config.yaml
head_dim: 64
vocab_size: 22208
bias: "all"
tie_word_embeddings: true
init_std_qkv: 0.0161
init_std_o: 0.00316
beta1: 0.95
weight_decay: 0.082
doc_mask: true
train_tokens: 325200000
max_steps: 6958
Each number is 500 + 25 x the weight over its row's rms, rounded and kept within 0 to 999. Layers, rows and columns count from 0. Numbers have three digits each. The size before them is the row's rms in percent of the matrix's.

# layer 6 attention value, 320x320, rms 0.066, rows 0-172, columns 0-79
108:501482508514492491507470505534497498564493531515497501488512514450494508454495520495491514520505468511495493496490502491476466535496535513480512477494480464471516530531529495534531511499527478500475481513454485504492486442539512573499486447
113:524514508529528500511471481476504524447520480492512528501509478545509519553494519537500505532479475470468515449551458522509541486486500541513457472515499520530500462497480497450455474487509484500513511535523550508502479531472530431517535558
105:528493488522503528541479489499504487498481453449485473515536490495515516532502451511515477473500529534559505476535495484547470509470509441477467561497512538542479516445483500497493495507507487502506522475472491512490518548492547414468503488
126:545450520513513507534459475456494489536495460487512523479527468545479520455499500533501514484511510509499500487509495504501508499470523537451487504496495523519505532483479482518477513485513486504483493506482543460509498542465508501451498482
115:509536521525529488536493487482505470488518464488503474506517510497527505498507515504504555511496494462548503469541411491490506527510485516539496509490500518512500513487451507450452497536491477504510548538522516508498540525530545431502531517
114:447520495473491493472504475537520508474493491480479494512507500492536528543496474497516467511495485533512495512529530509538509487492511465503476498503500513510486467463502517488468508491520513500500510458509485523523518547503515423496504503
107:502512494476483487488512549442509510496490506529509524503501506488485471561516482496540484500489462493484499498515505487465510495477481462504490500520507508504491449532552524511512507486502472497495496508509513537467483462482482498549537548
114:528459462482481519495524529502523494482489470473508498500503501493540516494497512488465536537498566473533521509466480503505536487483491472497502504487448526527470470493507527499532489542486446501542506506525521567541525572508505467466517481
100:527494519492496482500528520442491492496495481540511527502483513514471437493512479476543514485490508448494508504519457491448524521483459472523497509505511508499484518513534495503514494522473470493488525524509481499466493464492469528556531541
116:520524538514499479494495475506482473498503493514491465528510527477496470457490481449464550489505556479521469507506449493445479523483469495545533501486511494478476554511469509489523515548466481497518563517531458495518535490543516511488525467
112:559518518534516510542498463472522502570496498484507534497512486480508510508499488553495444525491473526517478479500518487550455495490515504496448508511461488515520447505495501508428517473525518501500459471484499522453500490517513466513482468
124:519469521455485508470492497494494496456497498508504494498459507508498510499531473512497544522494528518540482547475552508540458462480489458486501501509499472501497476509528518484513507465510517500547481520506509472536496505501493417470526455
097:556447528522475499519506462473513490535475463497515508506511519475516486474512466517518516520507547511558530505492508488567448531470500465496467544496498495487500523476498494504503513501530462503508495531455484467481513515496528488465504476
127:458573479488506496491505520583479494461528521500477456521488528480519479496475518437510490468509498504477516513493486501424530522540482496519551503495520486514499537511483487507500478542474534501488518495530472521516502472515480519502477503
122:509528535546507496510512495524479488483518477495503516508494500498504484511541490518578505455490491485490508553561485481510480534476491493550422522510509512533513522497506476492449510478535489500496488511483512495454509483481507511542504538
132:463475510503507506460458510553484504476497553517497468486494500499473483479496509463503553488504502500492487488492487490458498546508520491461533455489533482476515538537532505481560491547509464497481506518491481495522484455513511559478513458
093:506538502500482490499504498476492506457504493530505512499510507515465460573498485472527465460479498485479476500553483464440503508493448493527461516502537500487497508524510485487516487501493500494491512504526488500458494465480465548558512533
132:443490438519499499475567521520499513455523522498507515488457473520539495486531550506524511471502495475463525553456510496515549467544484521515499490509475478492515489507469492502505482494527454500563484511520523499515494497476496548532502494
117:474507540494516516510486489592493501520519525500494491510471497472516515468480519473464507537521519531501523484483511522487484508525542488492525449491482499508492502493554520532505491498480544497492498479458469499551468499527526475453465472
122:576482565484500500520462469479492474556500454508500509513498501478465504467507485496502535525503504482522472485513493508475457496436511498510519496498486517526486483480546510547506505501487526494479510517479503476503507507499512472442501519
113:515479527516546499539484459499483465514500461478484490511516491519501515471519462523497534503498514519532529560510504498582448506485515512491473542493501499518510528469472488497450495489541505503490501515455525447492505538493509487467497470
120:436496495496524516486528490514486490484506498503482482501475498507515530526504462528509486476492503551522477538458547487574468460538497495499495520507521463475524489492504501485452497457512568505528475485464507457505487511498471442506466456
128:528523474516481505510536504488521517518493483489517522516505495478550492516491524510522481506492479472492492469523465488504556506481485493535468508506448531534492454491506518506491510531518443504505500493534498562485512523515500474518515540
101:531440530470486505452513541457497487484491500516511562498508475517461517513545501505534518480484478476475458514526506509484529490455503531495494451500484512482497484557545523527530517481524435500504474507495550517492507484501490520512527528
112:489521476524504492528519510541492474489516510498497485495515548487495518469491505474548498486508500512490494504492481491485485537536494558514531527492514469472543516551502483506479517519538520500466491480491499470479494440502483547498478476
134:475479479484487516474506460562494524439491517487490481514486506492502520479501536464454502501497542485468526485492503547499540494514508506505523441496510505510469501492473511507548487509489494502513509514522500494558493542508500513422503508
120:505537474520503479561499489483509486522517525507504499509496515507507462468498516492527535453506506468509524480481494491488490489584490546556530514496492473505529501505480492498464532531504505496493494474494500466472477503495483553477476488
117:461498513490516501467466504492500480533496506498502502472490495498460473500524446507531544518503459483508486560507495478518453523455466472482485530498506478487503490524512498469509477493540501502517513513487489495487517441496499489536519487
107:521469535465489504472485565468506524518497503533505514488480492482499506540512513509490494515503481520496497501494507508446510494477503455476492481510486501503487498509559520518540493467461487500527474522508517562491483461497501464537535510
115:545479487504497504513531494472520499492496449508521541489490498531537520521475500547513475515497526519528481499476515472534522453499496503496460532510446486486501448491541525515461501469516517505532480477498509531516493531478498412523511496
128:505508543487540509517490462510489489525517483506484491529468509490505555498471494484516549499501464513532495459488487512520484499498539507481545459494507485508503464480523512510492480515453540501481487532446502466520462494532504449497516513
108:463515496510500517480546498510519507449514524518494508493479506493500490517465524472485492472467498481478444441520453512464558511500471508544496455503477492478511448532498501487532470519465491499534521508514500518484485469533492519553508508
113:492488550460517505460454523515504521513502525497495504462470489491481503532521486501473490531498506534505491538511542506450461497474519461471462471503502486499487488522532492517548474463492529497512494497502473524516501468502523494506504456
113:500526540518507472536493496459503507589490510526510516485518500489499511475484515539530486494511409503493488465520495495493498522512520536468492521506500494498524520491501491505446486486498528501458484483472478500444496461508469534573471529
112:500465545519527488505510445465501488568475500535501535510487510501509512486468464520543524493492466508523454480500495468542487521470499495471464496489481471470531450503536505479459493510513481495470511508458474490475486486533462472551500487
110:538504473538473474552503499523509484491494497478528505481554523494507501485496530504528494522501516492491541493506481505514497543537498547527505540493501507497518564488458484492499525518538479502468513509497528477482500487494520529464495501
099:531474529501491503504473474455491507521488492516504513468512503492500530531471505540504455488494461554500412464516511459474491510486527506441483495516502483487522530496545497519498499463491523500482451504468506520485479469509487488547465496
125:536494492516478478531491519476493475524501468494516515511550498514485472452520484531526505545513494470483540498497487504547492494472490541503536538503496533519488557489490501507445540492541498504451503474496528480469519488447522502498498542
119:510532506497493495509492504456489486452506471506508522516526497521471484551495457499530491513499496493475472481565462505489522496433448508542451530511494538522498469505496493469467492486502506495494536507522523485462506499485515466514533565
120:543453502483499495539485482469512499505488475519503528504505511523498548471494497522513493516502525503529509474467530523549485479531523514475529520498518484489499505483512506489507517483502517504509482506465523476513479501499495420464519464
111:455509481505509493489521470485501520502497485473491504508482484518517489508515477523497471491505510507505542526501544498567506479491480472495461545514507513517478464461461490487472489486490521501532527474514476493500528555477492478528490516
120:461500510511533497488534501528514500496508543519494506490474518477531498505485520500525500489480456483492502500494486496481508518534489494509469476500481456476515432526512514518502480511530470499524487510487470530490457459522466519544512473
125:500472557502511508494463459551483518513494516512497500510511498489508545469487526512482507490493481526501479446503514515502506505508549507425539452493523502490498559492532519518516495494494515498479488491466499510538473504518523458470485490
135:495503505509519500525500487487504518524513499497495520488499480513495542511489532505492485511500455516491517455500491518479536482511534547509498455501487513511512456502495492533466506486494514500477481499464519477493460510495506540469494524
100:490520451528480505513515460515499515440484494457492480505514512501536512501458529502453475493518517524482526485514469519523525515503504512482496505507534537525492565456468497493485496484519504506504522516514524510508522537517509481483484513
141:508511531498486494512498474527477505506503532530497480516502505496473464461503512466459496489503527495486514487499520513466489516513518519530560495500530497482481569496474474502524508526453494501477509494503462459497504486520503563488484494
111:562511487525507500549506496504500487497524459479502498491531500491554521510510514551500485505487512523557464524505487464525463476515503517525446533502462514517531513481489508503441514483522528504522473500488541504485515552492547438491488457
142:525512535496513492512484452572496498534518509510502490527470533471490503442484515461499533540494510489511503463478489514490474538515529528508552453492497457498493500525507492505524492532504517500465496523498466474524474453527497523452510487
101:512456435497476528506465547460505513476473513479506495472524475506498535519522504520510507429514494526511503515459504476491515493533525517486497501487522504475514549505478532507529529502512436500524487498494542506497477511496514502463529452
120:529524526478509511517500455497505499519502481481498531506518487488484505532492451529490457551492510536507481486506533515563438481468511493496462510508459482499497438517508498492474513450520570505495470470483499488495484501499530443491488487
110:472523482483494509473510530502471490479518511536491479525465506484488453521511501461499527449499483473500494499509476496433526504518484481522551487501557489496481491518527504507534493531430483498501506523503495490488493462522481540530505536
109:478533491420503508446513543519484478470510495506491472515465508496504472518520487456484515482505517516496482592475529494447491456498493483511532486505490492490485520512514497525507514502465535500508483479537493521528528494501474537500473478
103:519468492484478496480473543426490478525482474526509496516528505511468475498521477477530548477519484467518494495500471478463513498448496471473545511492532519482484533513529522501539525531471448498489528521497514499487514474504496528506531540
158:528502498519486491534530499461508504490498463485511524490524509505501491541488478522523452538487517496511508485530483493518497506483469483525437567507492523522491486478510486483462494477514514498502516507496495522462516507475514462524506548
100:493527492484501489484492525412487485480494461502497475494457516554483465527493461478479540469525536492534484521497453461452505503506454487527534530496525513490490511504506504460486486525428525494508536529519477489498548490504464500544517515
105:546490569495530518526450529484493515532530498523489496486483494502475509488494516521477503523502509522489513494510494526457489496476525503476508500509510517516505507497535488536500485463459531500490467522465499490490470451483502494485496497
124:497518477496475502513506505524519502531491515491498485515504524462484510559467490468521461534502500516514501446472520485496475515507518480507512518495474477485494414526541490494540498524479530497477501478494456535500478478534509506492509514
116:477493441477469500499534525500501523476497508508505503504489494527515456495532506484516488440526552489470570549457540511467527464530486512509507544505510492488481530487482487531516508503467458498532519489513494485517498520476480576509502500
127:452469490514516501489504456453502489526492505517504514503466488514475474485503475491503526417512494472525514479459519488527483486533505486467518498498531478484506459485490492500520487525454468498529521491459486450484496504504476530506502493
125:518524526478539504545466498455489478523513439493503493503511493503519514546501461525507500499514495514559500514530501491508459471501510469488478550499516523547505477465524511505467493479485551500502494499459524493494508534485532414485488522
129:519451494512491512490445499467491512533481517500506503466509480497466516468513514516478516470522488518489469483486499494486507509473527515442510460497506509493512560519499513530549524486518471499498475506472530488504479493502509543472498464
112:468483484481494498492528513452477482494494493532499481524485513515479454468492490449502542453513511463516512471479487506479516493524482476503586507492544508483484495484514515509520504544424486501491540500490502492504505508509479510501504534
106:521447524497490503492493495438527486509488470505515535517504493522478539491528465537540523503498484526500464481522507502550497487468497509489468474503468505460507473526527511484488532469534481499486499496501507468487492506491507469510538506
135:460520433506475498493530547517489515436488513492500498505498479508524468543511513483484498471505526462475560538515510509486554492520470467521492525508528522517468497475490505493545487515479432496558538499535511520509507546470504522518508532
086:410473520503517502472467542522487499516512516530504468481515502516498475513506502529527485482493483518497472499504529492465498480528536543451502512504490473422518505500514502487475527484513500496518492462487425518485481502487562477510513502
082:456522491505495480517470502487504503519458474505516517488486477518515485524516511502521490511483480509519445506521505467450476499548542544475529520493482477492471511524553498520504553483517495494493491524524489494495458508502573487498506497
092:479481487486493510453468565508488484491515474485516453478524491504496487510536530505508523495493571474493489523519465482446526503477521492474579525490468552484469568492492476510457494516495519497511487496544528507521532487463487508529482531
093:510482482493468493490485495519485504494503532486509452506498499467535456488484525499502494535470551506497494467537522487511486494504463427500547536499530521497484555468512468506483492484507541506487485491474507488508507485471474556490465473
092:498506507475493487455464539494492489506486528503488480512545506484456512545531450453475521497490520482493499508497521526495495483477489545513514489493493526519498497521492509501464505537476466498532516498544547524513509492513488465503536501
085:508492458522498502511457496538507508571528494471502487499533456508481505503473517520490501488487510478462550441481505473453509508497541489484523527506503513513513507497471469521517508485496513499511492550501497514517489492469540508522518530
088:535554484503528487490487430529500477526530472497489484533525511508500524463494514473475511470476513483499519448453464490502483528494477491522523459493513524530514486484461498525488514523504500503508507545487515536506529477489440506454499516
083:492499467493499511475455541541491510541515514508473454491528474497502478552515488509419481501494534495499475511472535486475473490505511499522501529505515499489523511512488468496526513485463560506531467540493527474501486506483497550476497475
079:514502512523495517542524466534508506498513463479513551515486507512461522493479531531492486485507469536530490482487479491459539492487546443483487487503469502508491504500509501543500507497470487504505497448500470520491494488473517451503477535
084:477501485487496500497491496488511495481514492476491494480478508509532512485493554574512476502533503522497507482513499485499514486487471505511487511508521482493514535466459476485509498466534534502495510464454501482493547487464469498484473486
083:513497527490517499503498480526484486525516479517502488478458483479504490510488537459493491484473524489522471528471486496464510494491542514499499553476472491493511514489484462505488508508474536498450473490542477526508468510508501490504470469
085:504459549526506492467515476515491517519513526503495517493489481493513474474496509511539506501501520532492496525485485468493482497488558495531485549490482460480514502479501476516507490490507492500495514519525469545488472534508505486505479497
089:502499510485492521483526515480498490510512511493472453525514540489484491500519488488486470486518520503501524529485499507549486512455504483491473519496473507511486552473467522478503463536468505492504485486523514489497519510541463541502496484
086:476502551497524517471503515479494502554513487520493478475517491481494541445496504515477496522498570478485569514436488507509494517484505487529541521497467503520504476500458485490496477501510503505515498521518493526530529483508493521437494467
095:423496494503536512483541500497514497493507518495489499451508485520499495462490511525520481473528461519486517510528489491491542514493501482489483532504525503498498533453474475483512464513512541494441505448495454542499462510494496507516487506
085:438493531506509505485464515460494505494506497504531504431527499515512521550509512561482501508526526522524466526555518485464490494502517552496521536504504495472530556481523512503506520453517540503528484512486472452504503512440484508495484502
092:538497499504447487543504509531485475472488537499501469512585514466484507495522455479515488478512511520476523527536495477485468530493480467529487507503532474497534513495506549493548530491489447497490502491494493473505477518526528520450514503
080:473509485543495511518505479540516502579511526525501507448530446489511512514479578531497483515510510495476520474529477462490520507493528454482502513492504516514531541463478497501506445513530507498444507503515477508497531517492487528496492513
088:561505465508502481519528470499517493466512487474500521516479531535494512446525471513519524490501458482517513444471513518523456486510508527549478501490525469506499465470473505491512547530463503506501518515482526508449513475533515481489503502
085:530489497519488488479524531513537499541498492506485507517534489481492483504520539483535447502494462465458512520466477456521522508474532506502515461502495496531501423505481505521521485508514452499485471502526527516496543518530491499464516530
085:466499526468499477496533482475484500408490485486518519486479548526500511449503489494522535517500474515531466486489514544470497482542446544529499486499504462472498453516493490467479519487479525505537502483481497498485498477480527437483492495
094:459508494513495495543487499477487531513477481496492511529503495509534504473507504562512469497503405503501504457493543506527491490520499527480522494512492469481480493517526509509508530483516475502514487472462496491498484486491570483500506496
083:526502521545505510485509490527489502486543457537515526491510480488497503492513527491502484510478541498472514499489470491464506484472503467545551549498459541489497500480527524512480451516510530494513491542524460510513500483489549497493510525
094:460468468470518513467483510477485521469495493458489455535514495495477516517489501487486446487533521538484496491455525511480532531480488493498551535512537514470453544534478446480523503486464513503523502499469474499554450472468538549497518493
078:490530529496499496501494490526498493489468487509481511519555517485518530465540498491501523465527498512485509480488486502525447503495510511505551489493503482504515559485449479522509523505530469504499499472500530496519523496497479512436478500
084:520532485504504497516450492473503460541471486492496453498546493481470533500522509490516512513475485500498467523448462477484458478505506505483555546489464510541496508487477485529502540506467509500506515518516551469499505491528550475457496476
084:521525423492497505541482501536507511501507476502480465548485492495543485470500496496513449490498467496471531489468507508513508512521512462481511516504550530500474513484521503510531525508461525493430497473443495517520442466539523518492509490
087:525531481502498494503490481530506516522493476510490523533478479490489475505512470486486485477485506530493490510510533458481473508504538484476544534500513522519489551485531500539506487502490510496464494508536474507506464495483540516508525538
085:513522486498494506489500472485471505499498500498487486544476506490503523499516455455478518440506470492479523521417501523537486473523496482531504504501462479498496443498492491495513500512463493496557493509504516483521500496530534548484508489
081:500522499486473490523472525482489483499474484481490488511504507479569541493518558489480516519515496455529494521482473517509485470540474501529517470507494478524505509539473510485488520489530467502528474498488589479513556521515471486471458455
085:456499517488514510490471505520490500460503464498488480496541509506514526513512509482496497506494533515507474502543478501461483517507460525518520469503534500478515551508521512478486520490536484500506495531482484469509485500473495487489509516
083:569495470487473487492492521502501497491494521473484466531564516481474497499529477453467509555497533450473515437486533535534472517502496522558534501499560497511491476522478473493518528536493460505521492528517527536500521474534525524449532508
092:506503521549514492455484500468496508583499512495504504472492448505525464464474503540509490505498515458448525483499487453506497499477546491509541511490512492526514495476515479503520498497590510498476463547488473527498499497484479548509499509
097:462473483484529508482514527529497480456515496459489464510512488485507523497523518536540491495523482557508484524506513485517488488500487446465531506508516503470513533495458479501490488470488484506520505459489492470504528523475485513479484497
079:487475507481532508484519474491490506456462499479509527495493519509498479518496475459466501512520489544525449522498486523496490520493505537527541487496505482505471528522535500478504526483525522504471489484517497454481447509503514500498492508
081:533488539501504499524449560497489480487483484501507450526544499465484494478522447495533511504486502519476520561562522482520466508476508473440547502494490546511497533499541545509496506494504483505477500502504488474521459519523530507495510510
085:525516520531532490482520461520485490500514505523484504520532482511481500509504480518492510491503476546481492506471505491504465486490519482546501507507518480507535460466506485510526485480478550502517505504492492483473474528528515511439492505
086:515511494486503490530489494510500516545454479508529521517503494505468457536500477487536498527506485513491505544500519465486471504473511525440490518498518520548485495526499497518485498526498495501476497525541488485504468504485502471502546512
089:409480576533548511497512483471504488525506496482506505483511496536487530494479507559531538525510467533522472491503463497503488499498478516489493473515516482504528425480484493458494482478511542505532513545485465481459519507512491443473515510
080:528495533528493523485502529543477501514514477528504516485527449465530447538512471463484511457494507493471476560543501477459501530451517452522493483501507525487512499521553529517526457493521506501492451529511490540509484543487477507495490497
080:463496460499516503488472505508510507494510471519509482543456520560504468552498488524490507461496467505517480468465487513516527502537498513435489427519494502472499478497541508489486515509466534496524502491476488466476512474500485505546501509
086:522473505482475522499482557499495484470515492474503483540480506471508524482520496485477521476515486465501534464482502530515495472496491493445589464509535531457499502549494527508509519481476463511548511470482539494541556461484535509492531519
080:415511507469533521479492516507510507474486487513480488465499483518510502521497516503507452489512518520516446533492478503475538506475490522520492533495479482475473566478474488473483486474485528493474491473527470473506450489512495479535492474
076:545510451490458513555498483527509527504502490477494523533510503480522519496506511519481486499502478496479555444525500525515513513480493472474484516498529501489499533521469514514539505494504467504474499515501519536522497499502522514505515497
088:533466500508488522502546522548531519489517506503498531489474503499483503517534519496502449519512455496515529488428478512507481487502556536515466478501480483464520441539496514499528514506487443504517486523516522495484554484547558489491531502
087:456520513494496516541494478491504497490490534524494495470548528496454514487494485503499471502530528539545525461505494529500484520511466498522496509496498508489495500450490512476484511518458497504527527458481469466497482492501499483440503502
090:547481557504530492490518487491509502459509468533503521472497490509513524527470517497488487535475544510504470553544476498477519505442486507527501477501491518470501494502556518496500461449560497502465492529492468498506496528489540480515514518
083:535530532502519519520493453528478477491513473531523521477527491499443517560506457487495526507499472533509490525474464510433481506449489496511515497499490513512506477494532521511514484501460550503516502559520499477487470474514528468503533518
083:517473542492517520455502559489505491506516491495508498480476502489487497497528499529506529472504503511523475541496473497512491477444553491439554508500408512488493543498488516519488479531481498494492507464502496507502542496505484490536480521
086:477532473471515501492456471544494511481503479492469472567456498516522512494514494490502453464489479541507493522457507498533510489520478485444499453497502510495505516516499491523483526466484490497512509468448494502522491506499485468468492486
088:543527489516518516467428522494489490554513472502507471480532459506473494503519469506465538468495552493470496532485482471490471499476513462497567527485476562550505524489504494535497494518479548498506500545506526489524491482495476544510505513
086:499510483502465508542523490538501486494503506501509484556490539464482507489500496438497503459469478484502565458490516546481529486551514453474506503497494499499497485513494520479495532557456461500487499463524487511511505503513566500476490510
081:483480524482480497473491542460510517496480519522519483462454533491520479492487532527536463531494555446505530521504488480517519499488497539450535514492467516483481502511521525495473473514518453489487505473518462517507542496497454477557494485
080:542504521527484486533550425521505491540520497499526484512529520502499470488452535517518516514465493465477534457500459494504517512483486491483499486498521487530507479501480480499517489532530496501491491535500480545496537480495468520490497519
086:530465514496479524519503548526523514501491495503519509513439500493509485502510508461482455487490515476510514531496492488537501501509531517465481433503500528483510510568558533518488536484512416500499481496528483492508538500503545514537520505
087:430472528497510507526518505480483508486470494519503489512528503507501527551514487550502493565514482524526489529498546509507503482484467524469452505502475474475501469518487488487470476485493489511566482493496478482485506538482486443483514473
084:569531516476502482545503461508488493448465474542508538522523524486462485559507451451478498539476472523522448508489496528467489500476463508523483474500505522525468452516571531492497507503472522502502497494507513474480470478534544447474523503
086:531501531535494499504483503574505502514525486550515516549482497494508464508493481502514481498482521510499512494522510478489509500483532467450503488498504519456516511513542514520484492485503501502482475497519467533497518491493540469482500509
085:564498477478478514520529492512511504482506520526479494507535540484497473473504490462488441510488542471483568477489489540520493513470459485534508533502502535512470541488503506465512481539452508498453494501516520494499484483566511520521517485
085:532489544529488487503504555484497488498508496491503507503503470470528470453527486486534531487500467481493508545536517473508461493513558503514527529488492489488508475488538512520539515498526457496481479518495510514486496540510534516470479512
088:571506489486511505505497469498512500508504501499490506519482515502481552483474504430460477505488540477490513447480470553510525525474472522551492483493512538525478522520477511476490498517487471497463520522496516495515501459551536516522523514
090:517517490506501530492500498523504499511509522525496516510497484477518519486513495475481487471509490509499535496481510515533483488512492443515507504492514526503519473463492517526489478506475515510513476481499526483514523517482476520455477485
085:524504495508475493546508496530520490467499463530523523478466521521487487532513501499531527503479466483514523514512487486476509482528498502484464476491479518530508473487550549496486489501523505492464515523546526471474542477503514413537515518
078:499489528491507501466503515492467508512490493541504540522502497467506481546551486485476475502499503500538428550455542517490461468494527553530521531492479479464491444522516480514478509499472466505562472504507506504500505517483530504472507515
074:521500492521483478479470466469534540509508465521475544517489521530473498494488477509514478493490509502525451467517500487468485502484500491497451550522521455496525476475498531462497455497528507532508499510505469548458495479489524457489510553
083:479457486474535529508524501542476441476493529494517471477492503466492512473497500474500539489503515492469526536464512486503516504515507526499533495479478516518502533522492497520512543535492496479491506503515543466565519506514479496486463421
138:515452506483537500486534476520488468484485517513490485504533506489495494474493503495488563503502461470500478500501471504468494495510546536510494501501457485520520521522496510526534506540480470494476507495478541487512472473493494489526462446
091:496497532482533508500485532512507493516514485483498490525493501497492529510514495476492494542504475485489471491525484510458476492494562557488530510492563481521518507551484497510510496514509539506467458528495522496474472410489554534519502531
069:502510501493534515518495539531484471455496536501524512469471461494503538509529511516497494520500512516484492525499515497540494471494490535510524479490506495487513483562513491539480521481520494472541456533507507480532497504483518507510513449
077:498495437481504507529504510529456486452489546505508458478487517482512505509509490475507537541499520502481481555473551447480485479543451509531514528490495501525511495529497513468493477490515556496491500545527521457535510497513473489527482453
089:503485503492495457451494487471512557496456514526455539516518532509489472457488513502480516515512512487506470471480497496493486509515538477499488500521492474507502462492502544454518485536492477544490562497482482533484474487501495475474480487
151:513441512483540510491530510530482462472481522515495466507543516478498468472491498488491560502514462468478496513503476484468490488507540537527501529499469492510508528519502512522493518539475467489463520485490541474515466491499504493521451458
098:512523454511467487506492502505503530555515514496494491524495519486514514525496519468503498513481438514514522485513498508496486523494479534505525484495541521513463497506510482475514485502502549503464493496507515502484487493550486555525530552
081:494504513538527515517505503536467467486498526507502480468495448523485497480503486509480522482512515498493487502477527496477516501511492529486509533487449468509522521505489486504497509507486513484464469498496526471526480499454485487476454466
087:490482515485491461465484505473516567500464519533456514526521527504496460486492512502482502506496483492495485482485506516501479506508520470472497486525492512504496460509511550462493475514483474553483542491465477527466478499500491471490501504
077:503445494484477461472512507492529552514468529509447533546533548485478468476481525483495528511504472464494515483503478522478491509507562490476500509510486490500505501493498551476530475541483467533479545472487528548461487480536502492503505502
066:494446532444469486476495511472512524509477451494474492563526563481534489497487509471509515523498468450503501474537469525492455489498552479490508488497519538512485503481526551483503485520480507519482553467488537511493496519548529491514488528
063:490484522524499505479457508468499562544539493479511483515503482523511507508499520532506433513514463487490471459529462525497484515478539488469510480528539502491496515498485450492504468472466564508495494495465489533432486465489515537532499565
082:492445512471487482469483517503507567492470514504458515545524550494495473485481526499483513510507491482490485482526498506470481508516541484494485523517499489490511532508503541444494492534484454533486535471481482537480479481506500471487482487
074:514488522518479460460488486477506535521487512526466520510495532512480454455480497508487491501500487476514475502500494482468466506503505468527483529520476477505513495458501532458514477508494496547490533481474482514466477481504505488492467542
151:495554491537465485513461499470507539537521481494508526492469476536497522530508498523509450515478527543528495477490520517543516516497450453487482487502510498483487464470505482478492474468512531507536478509505459528474507509487495506478544551
125:502454514485549509512542499522478451484478521516504471484550501484495472490478494509498556497515497473479513523484467480499489462524528520505477494494452485499514500514514510529508521520491462493472497466470524466527491522494501483522447427
065:522520502512456470489478489471534570547491474503493508519503498531519489504485536499497469526509459472496495449554498529507485510482524491463476491514528522496458502470484478494518456489481514522468538488477470504456520524514516533520521539
069:497484536478466494463482460481513518486469457487527536508454555484532504513474482478461475519512502499503468472525506502493466497508539454487504511503537513499473495491510513495502478515479491507507567471505453525528522523537534455472473495
077:471498484472460481465483480485533554507482489492490526536487546481488493500470501471500456511508490491488520482510506503496495510497525461498482529515524509491480476482501531487503478506502477530520544487473468550470517497528478510499516540
086:488511494522514501518475470456510488510478479491506503464498496511483528480489488506489493475524585508525452532481507493476533521524470465480449548505482483497510481460470510477470529525493506501539522533543464530529543526489469451458479457
102:538459519508510503502507481517493478480477536518496499492497482507490464484499492503464554478492451496491512463493495529492516487487523530487523514499473498504503527533502527533506511528473436492465506505510485493504464444487478540523523493
070:472499500481512492475500513512529536533519454470496495537481524484531504470463502473504482513518493472509470488532488513494495522519540458507459541509526475505466503460498495472482468528485525508509547486502470552477514491542503506508491542
079:481475506475528529529559505530472436469507531502505482495516499463507500511488488462507539480501498501480533510463493508489507470529526538487533490479488496516510525525507499532505552524496499472483501497487553442545485485512487504506463443
072:506497509491500489525475450506487470490468492500482531486456478500472504482497493493434538513502507511474507508459524506500512483497516523491549502482478491520469469508502508511489487521520505486470512522521524454559490516514496523455495428
084:516527495524442450470470486474515555525486489527470539525500530518487475490482503521505474511472493498515489480503496514490487504491484467500452513519489514487496460467515541457501472486511491566498537488488460537470494497501493478473526547
074:491467517472464471477454539476538571513487502497484496547519561484487485491485542494487473522503498469466502500531473493470490477488509474476499469519518564487493511508487539486500463490476513528511539464494475528447509478502503509514525532
080:517508525491501504511516462494515467470476496484504487484502492489475489506517473513467509477489505542532560495457554489544488470517480453450517457494481523497494470492525520544497526461485467502470539492490464495530548552489517475430513478
072:509490473503463495484521506498513533524517516502504502545488537497504470484503502473489502480502484473496543497492456494485516538508522469516468504507539477480493558472493507504531505522500454506514514484484471539456498481517474566540519549
084:505486491472462447464506498480519550514478528536447528548516550494482471492492513488500504510488464486485516481485494521483470489501532488470491482514496500504510489474505564471524469502498496543492529475474490505444495500523494512531522520
068:483523522513531527528501538502475468494534510497534464475451435503506548531521526513501492498509508519502514536484521505536512488497456502498521486483495522491503514532492463529466505467487540474529420525513511470514513489472524513518506483
108:455472509450529513520545504543481469466479522500496449491523505470512492480487517473514538508510479480483535526479491470500493479525514516510525497496493502517508496513506512516481507520500501492477521491480550457539506524525481489508435432
097:542502476509510505499489450487495474481488481514500521467492494526503500486491463514465569454506530516554501488480537507457517519513484503494488550487455486500490511472509516499516523506488431492497542519545470511556491546495536437459514482
084:479469469480481467470501492485509550510476518517455509535533549496488452452485511486508521501514493452499507489481480491476482517534513496502484495526484500514501501460482544448521495537482496537486565484468510515472491489527460487505478507
092:510513490483464495493507438476517518505481508501502516499455534477507506524513500471479524477498502544540496486450503500483496542519475492489536496483546508492459497484501498455497492487512504498517527534552460500539531490556505504465552516
115:448452498469512508483554514554490501463494554503495445509523514476513466511487510478523511490501471475460533514481492488493501486523514483491506466497491501490516525539511505528526519524497469502504526478455497466518499501503459543528462464
137:516540508540462492504438503466501524549516469487502540486444474516496524520517487512501453505505533538519472499518532511534493510475479471496495519501515504500481496473509473474493469453518550505517467507529473519486515516495516507485537541
071:543490473559520531516488520503491494453483532505478491462525457538515514491509504523465558465495485512486516501501543520501519493459500562508478502496433496508515526518521517492487536498500459488456456526504496498533486528467479486475510451
085:506482504502529534523502503519463460450501518521518475454505486513501495483523485515498548465496514488500488520501506488470515486520484515510473509482471512502520551521499500498505543513500478468496463528513517480545508517482485474496480449
100:474520493497506487467476472463523548557525471493497533509465493495502529495528493484507470525511525525519475494496487519480494516502518509496521505507572459496491469488470465487513493490515552510546489556512468533487530459524531557497542542
098:501529511520533545528495500529484463499545496482547459470479449502509551532524496514512469480505499529489506518515515497554510490477472519512524464493516530498490508532495446540498510466497535449511461504514491457525514510497522523511503489
082:464496504523538546532525525536472461492544526486544474496511450503507515508523509500503495462517502507475531525479487498504529498509498541514516474499476483503500518519483454529492540514498494452495446502496520486505492493476460538514474478
090:506457501477526527516539485531459453447482520514506473486497496492504493499490498485484561496509500488486524507479509490482496468505513549502518510486454485506514515530506514514502524527490478488473488501502530456546488493492491495504475432
079:504511499501459441467484508454526552529501492524473542527511514525483463488512523520518488491492498497514479497491512501493492504507478471499457509526497509485503480462517545467493460490498493562507517506486478524437495493492482491502532555